Weights of a small GPT-style language model, trained from scratch on English Wikipedia: 23 layers, 6919 steps.
Each number is 50 + 12 x the weight over the matrix's rms, rounded and kept within 0 to 99. Layers, rows and columns count from 0.

# layer 15 attention key, 256x256, rms 0.0513, rows 176-188, columns 0-127
45 52 43 41 46 43 44 41 43 49 46 29 36 36 49 40 45 38 40 44 53 72 58 47 33 52 58 40 39 62 49 43 51 57 38 75 60 55 40 40 58 53 51 53 45 87 41 34 63 59 26 50 53 78 49 64 61 53 54 53 52 27 41 47 45 63 61 50 47 45 83 56 44 50 47 40 44 48 46 62 65 36 53 65 42 64 62 73 57 51 50 53 66 46 39 42 52 21 55 38 46 41 54 43 51 49 59 59 70 85 55 58 40 35 62 48 59 48 55 51 63 46 54 61 47 75 66 50
63 45 53 40 46 45 33 40 38 47 59 48 45 53 36 46 41 71 32 43 44 55 58 46 51 53 22 36 52 63 47 36 47 57 47 46 34 69 52 22 38 47 41 44 49 47 41 37 74 44 08 54 54 52 63 66 36 40 39 31 37 60 35 62 56 23 60 67 25 75 63 61 44 33 56 39 66 59 61 42 51 55 50 34 56 39 49 45 44 44 57 42 46 33 58 41 54 45 32 61 45 42 25 67 42 56 49 63 56 49 38 52 65 55 59 59 42 29 55 82 29 50 34 46 38 29 60 48
40 49 67 47 56 49 44 69 43 53 54 44 56 48 64 46 49 56 39 50 46 56 54 47 60 49 59 26 56 45 43 61 36 59 64 55 57 41 61 68 49 62 33 57 47 51 52 47 34 59 53 41 63 41 45 39 72 53 61 70 35 71 36 70 54 70 31 61 34 48 45 38 41 47 58 50 52 52 28 33 60 45 57 50 49 50 50 54 57 58 68 63 42 48 34 38 50 44 73 35 50 38 56 44 53 55 55 37 40 53 37 48 54 45 49 58 54 42 52 62 51 62 55 55 46 53 45 51
53 64 52 37 34 47 44 66 27 45 41 63 53 68 35 59 52 69 29 81 71 31 66 77 76 62 62 46 60 64 45 55 57 72 62 31 51 72 63 36 50 63 78 50 62 44 37 38 50 44 46 72 31 45 57 40 36 17 42 46 34 63 44 35 32 25 43 55 57 65 61 62 31 56 58 41 76 47 47 52 37 70 68 44 72 37 53 48 21 35 62 32 28 32 61 39 49 70 26 62 71 61 38 64 53 46 39 62 55 53 25 42 72 65 53 62 52 42 31 63 72 78 71 43 42 30 58 43
26 57 54 28 53 61 61 54 54 45 30 47 38 32 50 25 58 47 38 46 60 55 43 60 62 73 75 35 58 34 68 45 41 24 56 54 31 32 49 35 35 57 41 48 54 44 47 44 41 58 57 45 52 62 56 59 64 54 57 41 74 48 36 55 43 30 35 53 39 39 47 51 40 55 60 61 61 64 53 53 64 59 34 62 56 56 53 49 66 62 50 45 49 48 53 58 50 51 42 60 46 43 64 59 51 43 47 41 59 57 56 40 67 49 54 44 50 63 41 38 69 57 38 40 68 39 52 37
58 48 46 28 60 40 42 47 45 40 47 41 44 50 35 81 38 56 51 77 38 32 50 38 62 41 48 39 54 50 39 42 75 43 46 17 50 19 41 17 44 30 45 58 43 56 32 55 61 53 45 33 40 62 55 39 36 47 60 41 52 49 49 69 31 35 56 58 38 52 44 54 39 67 45 49 43 58 64 42 29 50 57 53 57 47 39 42 61 65 47 76 39 46 64 55 64 46 69 60 50 34 45 51 58 42 59 54 42 62 31 76 41 67 43 37 75 25 56 59 57 60 52 29 48 38 61 65
47 41 46 41 55 56 48 67 79 37 37 61 44 53 37 49 35 45 60 62 28 68 74 54 41 67 41 55 37 68 68 47 65 69 36 39 52 46 58 26 56 39 34 41 54 63 42 60 74 44 41 59 59 57 52 51 56 47 64 33 39 36 48 48 53 55 30 47 60 53 61 58 42 44 52 49 49 22 47 37 22 51 38 33 58 49 59 43 30 44 31 37 66 41 62 69 68 58 48 60 60 48 60 38 52 45 64 46 36 21 54 43 44 42 42 61 37 46 58 41 56 43 60 55 59 39 54 30
49 67 47 46 33 31 31 63 31 40 45 50 62 55 50 43 58 45 34 53 66 38 66 63 65 40 64 73 52 71 33 45 66 70 53 36 36 54 56 31 70 53 60 80 44 57 55 44 46 33 33 41 48 39 61 42 25 60 30 47 68 40 48 60 67 58 43 39 46 65 69 63 36 50 60 42 48 59 45 35 38 63 59 41 55 40 45 53 42 55 47 50 51 35 57 47 45 67 37 45 65 61 46 58 44 63 51 74 47 55 43 50 49 50 59 65 66 54 48 75 55 49 58 64 58 50 68 33
59 56 38 49 46 45 40 50 56 64 39 53 42 56 43 63 40 45 44 70 54 35 63 43 58 64 64 46 74 55 54 61 62 61 52 48 67 71 60 52 53 68 80 55 60 52 41 36 56 77 33 44 55 27 65 34 34 38 33 53 48 60 39 33 66 38 77 51 45 70 45 62 44 60 60 42 50 60 45 44 36 64 57 53 39 32 69 41 23 44 73 27 44 41 69 22 56 51 52 60 65 53 47 59 80 51 49 42 66 57 44 43 60 59 50 69 23 39 54 47 62 61 50 46 46 36 61 39
53 32 56 57 60 45 50 51 42 62 41 58 45 29 49 34 38 42 56 47 56 51 39 45 34 36 63 82 59 59 51 32 42 45 41 58 59 67 47 63 48 56 61 57 62 40 58 48 60 60 49 57 33 43 44 62 69 47 57 51 61 74 49 49 36 73 30 48 54 43 62 37 42 45 52 25 54 44 51 46 32 37 52 48 50 70 52 41 49 57 62 36 44 43 45 59 37 60 67 47 43 61 42 47 69 68 52 43 58 57 43 49 58 47 57 59 34 46 33 49 36 47 60 53 48 21 42 44
49 32 78 43 56 62 56 33 77 48 54 46 40 37 61 40 41 30 55 49 39 55 33 46 40 31 39 74 46 37 67 52 36 41 48 78 56 49 36 60 37 54 53 46 34 68 64 63 52 47 56 38 50 59 42 63 54 49 60 43 68 43 56 41 56 64 65 62 62 46 31 50 47 64 38 65 44 55 31 56 75 52 22 55 50 50 50 51 68 54 22 63 63 70 43 52 31 56 68 49 26 42 52 57 36 38 65 28 43 43 52 49 41 38 46 39 47 72 65 46 41 35 25 64 65 75 46 57
41 44 53 58 56 49 55 59 52 46 68 58 40 35 63 37 85 28 48 47 56 57 10 45 52 49 52 72 43 55 50 43 25 46 61 63 56 40 32 44 50 37 38 51 37 50 60 52 27 54 51 28 60 51 55 46 76 39 38 71 50 54 74 69 36 57 36 66 35 53 63 43 44 68 20 35 54 48 55 67 57 40 58 39 57 55 61 43 71 46 58 52 51 42 43 48 46 41 78 46 31 40 39 49 62 50 59 41 53 56 75 63 62 59 39 36 41 49 59 40 45 33 52 52 48 26 42 49
60 48 52 50 55 64 51 33 56 61 63 42 33 38 55 41 45 31 44 47 40 66 43 46 49 52 24 56 45 38 55 48 36 46 50 69 69 35 44 63 54 17 46 27 48 58 58 69 28 46 54 56 54 51 45 39 65 63 46 59 55 20 48 67 68 70 74 57 59 38 52 26 67 64 37 46 36 61 30 63 54 46 38 57 25 53 45 41 79 54 55 47 63 69 31 45 40 46 46 51 45 45 70 22 52 51 67 46 43 53 52 63 39 36 56 37 59 40 83 44 48 36 43 63 56 67 33 56
# layer 15 attention query, 256x256, rms 0.0487, rows 177-189, columns 0-127
32 38 50 39 53 51 53 50 75 34 82 28 71 47 42 66 60 48 61 35 55 50 41 50 59 43 57 37 41 27 32 49 60 54 44 36 76 64 08 69 46 39 49 39 48 47 55 52 25 46 83 45 44 53 40 65 64 65 63 76 46 46 35 40 33 67 66 31 36 52 56 50 41 52 46 43 54 45 55 35 49 60 29 65 50 63 49 45 61 61 42 48 52 48 44 55 53 61 54 31 26 44 50 38 49 39 63 60 49 75 48 62 62 51 54 39 48 30 50 16 36 55 64 36 35 54 55 56
55 40 43 51 56 36 59 55 49 45 49 36 59 49 44 34 64 64 61 44 45 38 32 49 76 39 38 61 33 44 74 55 49 67 57 43 53 47 44 69 56 66 22 66 60 30 72 39 42 48 34 46 63 49 31 56 61 56 47 73 64 31 52 29 67 40 30 37 49 53 33 61 66 37 50 39 54 61 52 57 51 45 43 35 46 48 60 53 31 42 34 41 47 51 30 45 73 52 41 73 38 55 45 56 41 37 35 41 58 31 62 39 26 80 74 35 56 47 37 54 66 63 52 56 46 59 53 50
57 60 62 57 52 39 43 46 44 34 42 49 36 42 63 59 52 45 57 47 50 56 42 33 37 43 53 53 55 46 64 64 55 26 39 48 37 27 30 71 43 57 49 66 49 47 70 54 40 45 40 43 56 53 55 47 56 56 57 73 64 37 64 44 64 74 48 42 63 53 36 37 66 63 57 53 28 50 46 73 44 37 33 43 52 54 49 69 53 53 40 41 61 72 36 62 33 31 47 40 38 49 64 50 56 45 61 49 44 50 56 43 25 35 32 46 43 67 77 27 47 40 44 63 46 55 56 67
46 66 46 57 49 34 48 61 45 44 58 47 53 44 36 58 57 59 60 65 31 51 37 39 69 50 35 61 62 37 44 40 67 34 61 50 50 42 47 55 52 56 32 40 50 59 40 69 61 44 57 62 64 35 39 40 66 54 54 51 51 44 56 55 47 58 32 51 55 45 41 79 53 60 50 55 33 49 48 42 43 29 70 41 58 53 54 55 36 65 56 62 37 67 39 52 18 52 39 62 45 45 51 57 68 45 49 38 43 52 32 78 43 53 31 59 73 55 75 57 34 37 34 49 32 63 32 55
39 49 52 65 51 59 25 50 45 46 49 48 67 50 77 36 62 48 39 56 39 48 51 23 53 36 51 54 50 60 17 36 51 45 60 55 59 66 44 39 55 63 49 43 57 34 73 39 52 46 50 38 66 32 71 51 59 52 63 44 47 63 50 76 49 66 32 33 63 61 43 48 54 55 43 66 53 28 59 60 47 41 53 66 28 46 37 74 47 38 52 40 56 57 32 43 46 35 33 79 50 38 48 72 58 57 34 62 58 45 54 39 70 44 37 56 47 64 30 37 53 42 40 52 30 53 58 53
60 55 65 38 48 31 43 55 40 40 57 59 60 37 66 36 36 55 57 43 65 57 61 47 48 46 72 69 61 44 55 79 42 34 45 43 46 40 40 51 26 62 68 53 19 49 64 74 45 55 51 60 40 51 42 39 57 60 39 50 53 58 51 49 52 62 49 59 36 46 54 50 62 34 65 44 57 84 34 48 53 54 62 44 25 62 40 64 51 49 38 38 51 32 55 77 35 41 64 45 42 33 51 41 61 40 63 52 79 46 53 46 39 22 46 66 64 57 55 68 51 58 72 49 66 42 46 55
48 47 62 47 57 43 39 43 48 26 50 79 46 41 43 35 82 57 71 47 44 58 46 47 78 63 50 41 58 38 48 45 66 48 55 35 36 39 57 60 66 43 52 46 65 60 63 55 56 56 29 52 48 49 48 45 89 69 53 73 35 47 62 37 18 56 59 38 62 37 47 63 48 54 24 54 75 40 45 48 48 45 47 50 55 62 50 45 52 53 41 44 59 53 54 57 30 41 61 30 56 60 56 41 66 27 48 32 33 60 50 38 57 53 53 44 45 61 49 32 53 46 67 53 48 68 44 51
48 63 28 63 51 60 73 70 80 59 55 35 49 63 60 49 68 69 66 36 46 54 43 58 47 60 44 48 22 51 43 43 37 36 53 35 60 77 55 73 66 43 45 63 37 58 50 27 32 63 37 54 57 57 44 61 48 63 67 64 66 36 47 64 65 51 42 48 61 38 71 53 58 47 72 61 42 78 47 65 47 50 39 45 27 47 58 57 66 47 50 46 59 43 50 40 42 46 42 33 46 19 41 39 52 56 63 55 74 42 31 65 44 44 35 65 46 56 65 58 51 54 41 61 44 59 64 39
36 61 60 45 54 26 47 48 72 52 44 56 74 31 47 59 30 51 40 62 40 47 37 45 44 77 46 53 50 56 51 43 42 60 39 54 27 49 57 55 40 47 31 49 29 47 27 44 45 31 39 51 61 56 72 54 51 38 44 91 61 38 57 39 65 42 61 61 39 40 30 41 45 38 35 69 39 47 34 59 53 53 48 44 61 57 66 35 65 62 51 59 62 40 49 49 31 41 49 71 38 55 32 57 36 68 55 57 71 59 37 40 46 61 41 17 68 60 50 53 28 45 59 48 42 36 62 59
37 59 32 66 56 33 52 61 50 39 58 55 61 59 62 62 36 42 44 57 71 24 49 34 41 46 47 55 31 50 31 33 53 61 57 35 28 61 69 23 56 44 62 41 44 45 34 49 60 60 34 65 27 48 70 49 66 50 34 21 62 62 32 43 29 48 37 51 57 42 78 56 42 26 55 43 64 53 82 38 45 39 61 46 66 35 59 47 37 23 34 40 38 42 35 48 46 62 54 34 33 58 32 41 58 75 46 61 58 51 47 48 71 52 44 83 38 43 55 47 53 58 43 37 58 48 33 31
41 50 48 64 42 40 41 46 54 50 60 59 71 51 57 42 52 64 51 42 46 58 54 46 52 62 50 18 75 33 38 55 65 54 55 49 33 40 41 38 56 13 45 18 36 69 42 53 61 48 58 33 44 51 42 62 41 62 57 23 75 19 34 38 51 51 69 33 53 64 36 66 49 30 50 63 35 72 25 53 46 62 39 38 54 41 50 48 56 69 35 48 50 40 45 63 48 46 40 59 46 38 34 51 68 34 32 36 54 55 54 33 55 48 68 38 52 45 65 62 36 48 69 57 60 41 42 36
51 49 19 54 49 29 47 64 35 37 45 65 55 56 48 46 45 42 40 65 64 20 65 55 75 58 75 20 61 55 58 45 68 70 45 37 65 49 56 32 46 39 68 65 36 57 20 50 68 87 33 34 69 34 42 50 39 49 49 40 27 60 35 40 41 43 46 66 69 51 53 78 51 35 56 48 51 40 51 46 43 36 52 32 76 18 41 60 47 35 58 48 56 45 34 47 59 51 62 64 56 57 50 47 41 56 37 48 71 38 26 56 42 55 50 53 71 72 27 44 66 73 56 61 32 39 51 47
33 39 51 34 49 55 34 47 45 57 55 35 50 55 58 45 32 50 36 50 54 53 62 36 68 51 53 48 38 38 40 54 46 64 48 39 58 63 54 37 48 65 67 68 53 61 53 32 68 45 38 63 53 33 69 65 62 37 62 70 41 50 63 45 28 44 64 53 64 57 62 38 39 50 62 44 65 64 51 26 63 51 42 68 57 50 38 48 65 58 55 51 65 44 59 58 55 72 50 72 61 53 48 51 38 52 54 46 41 64 54 54 49 47 83 50 36 38 70 56 48 51 54 50 24 47 59 75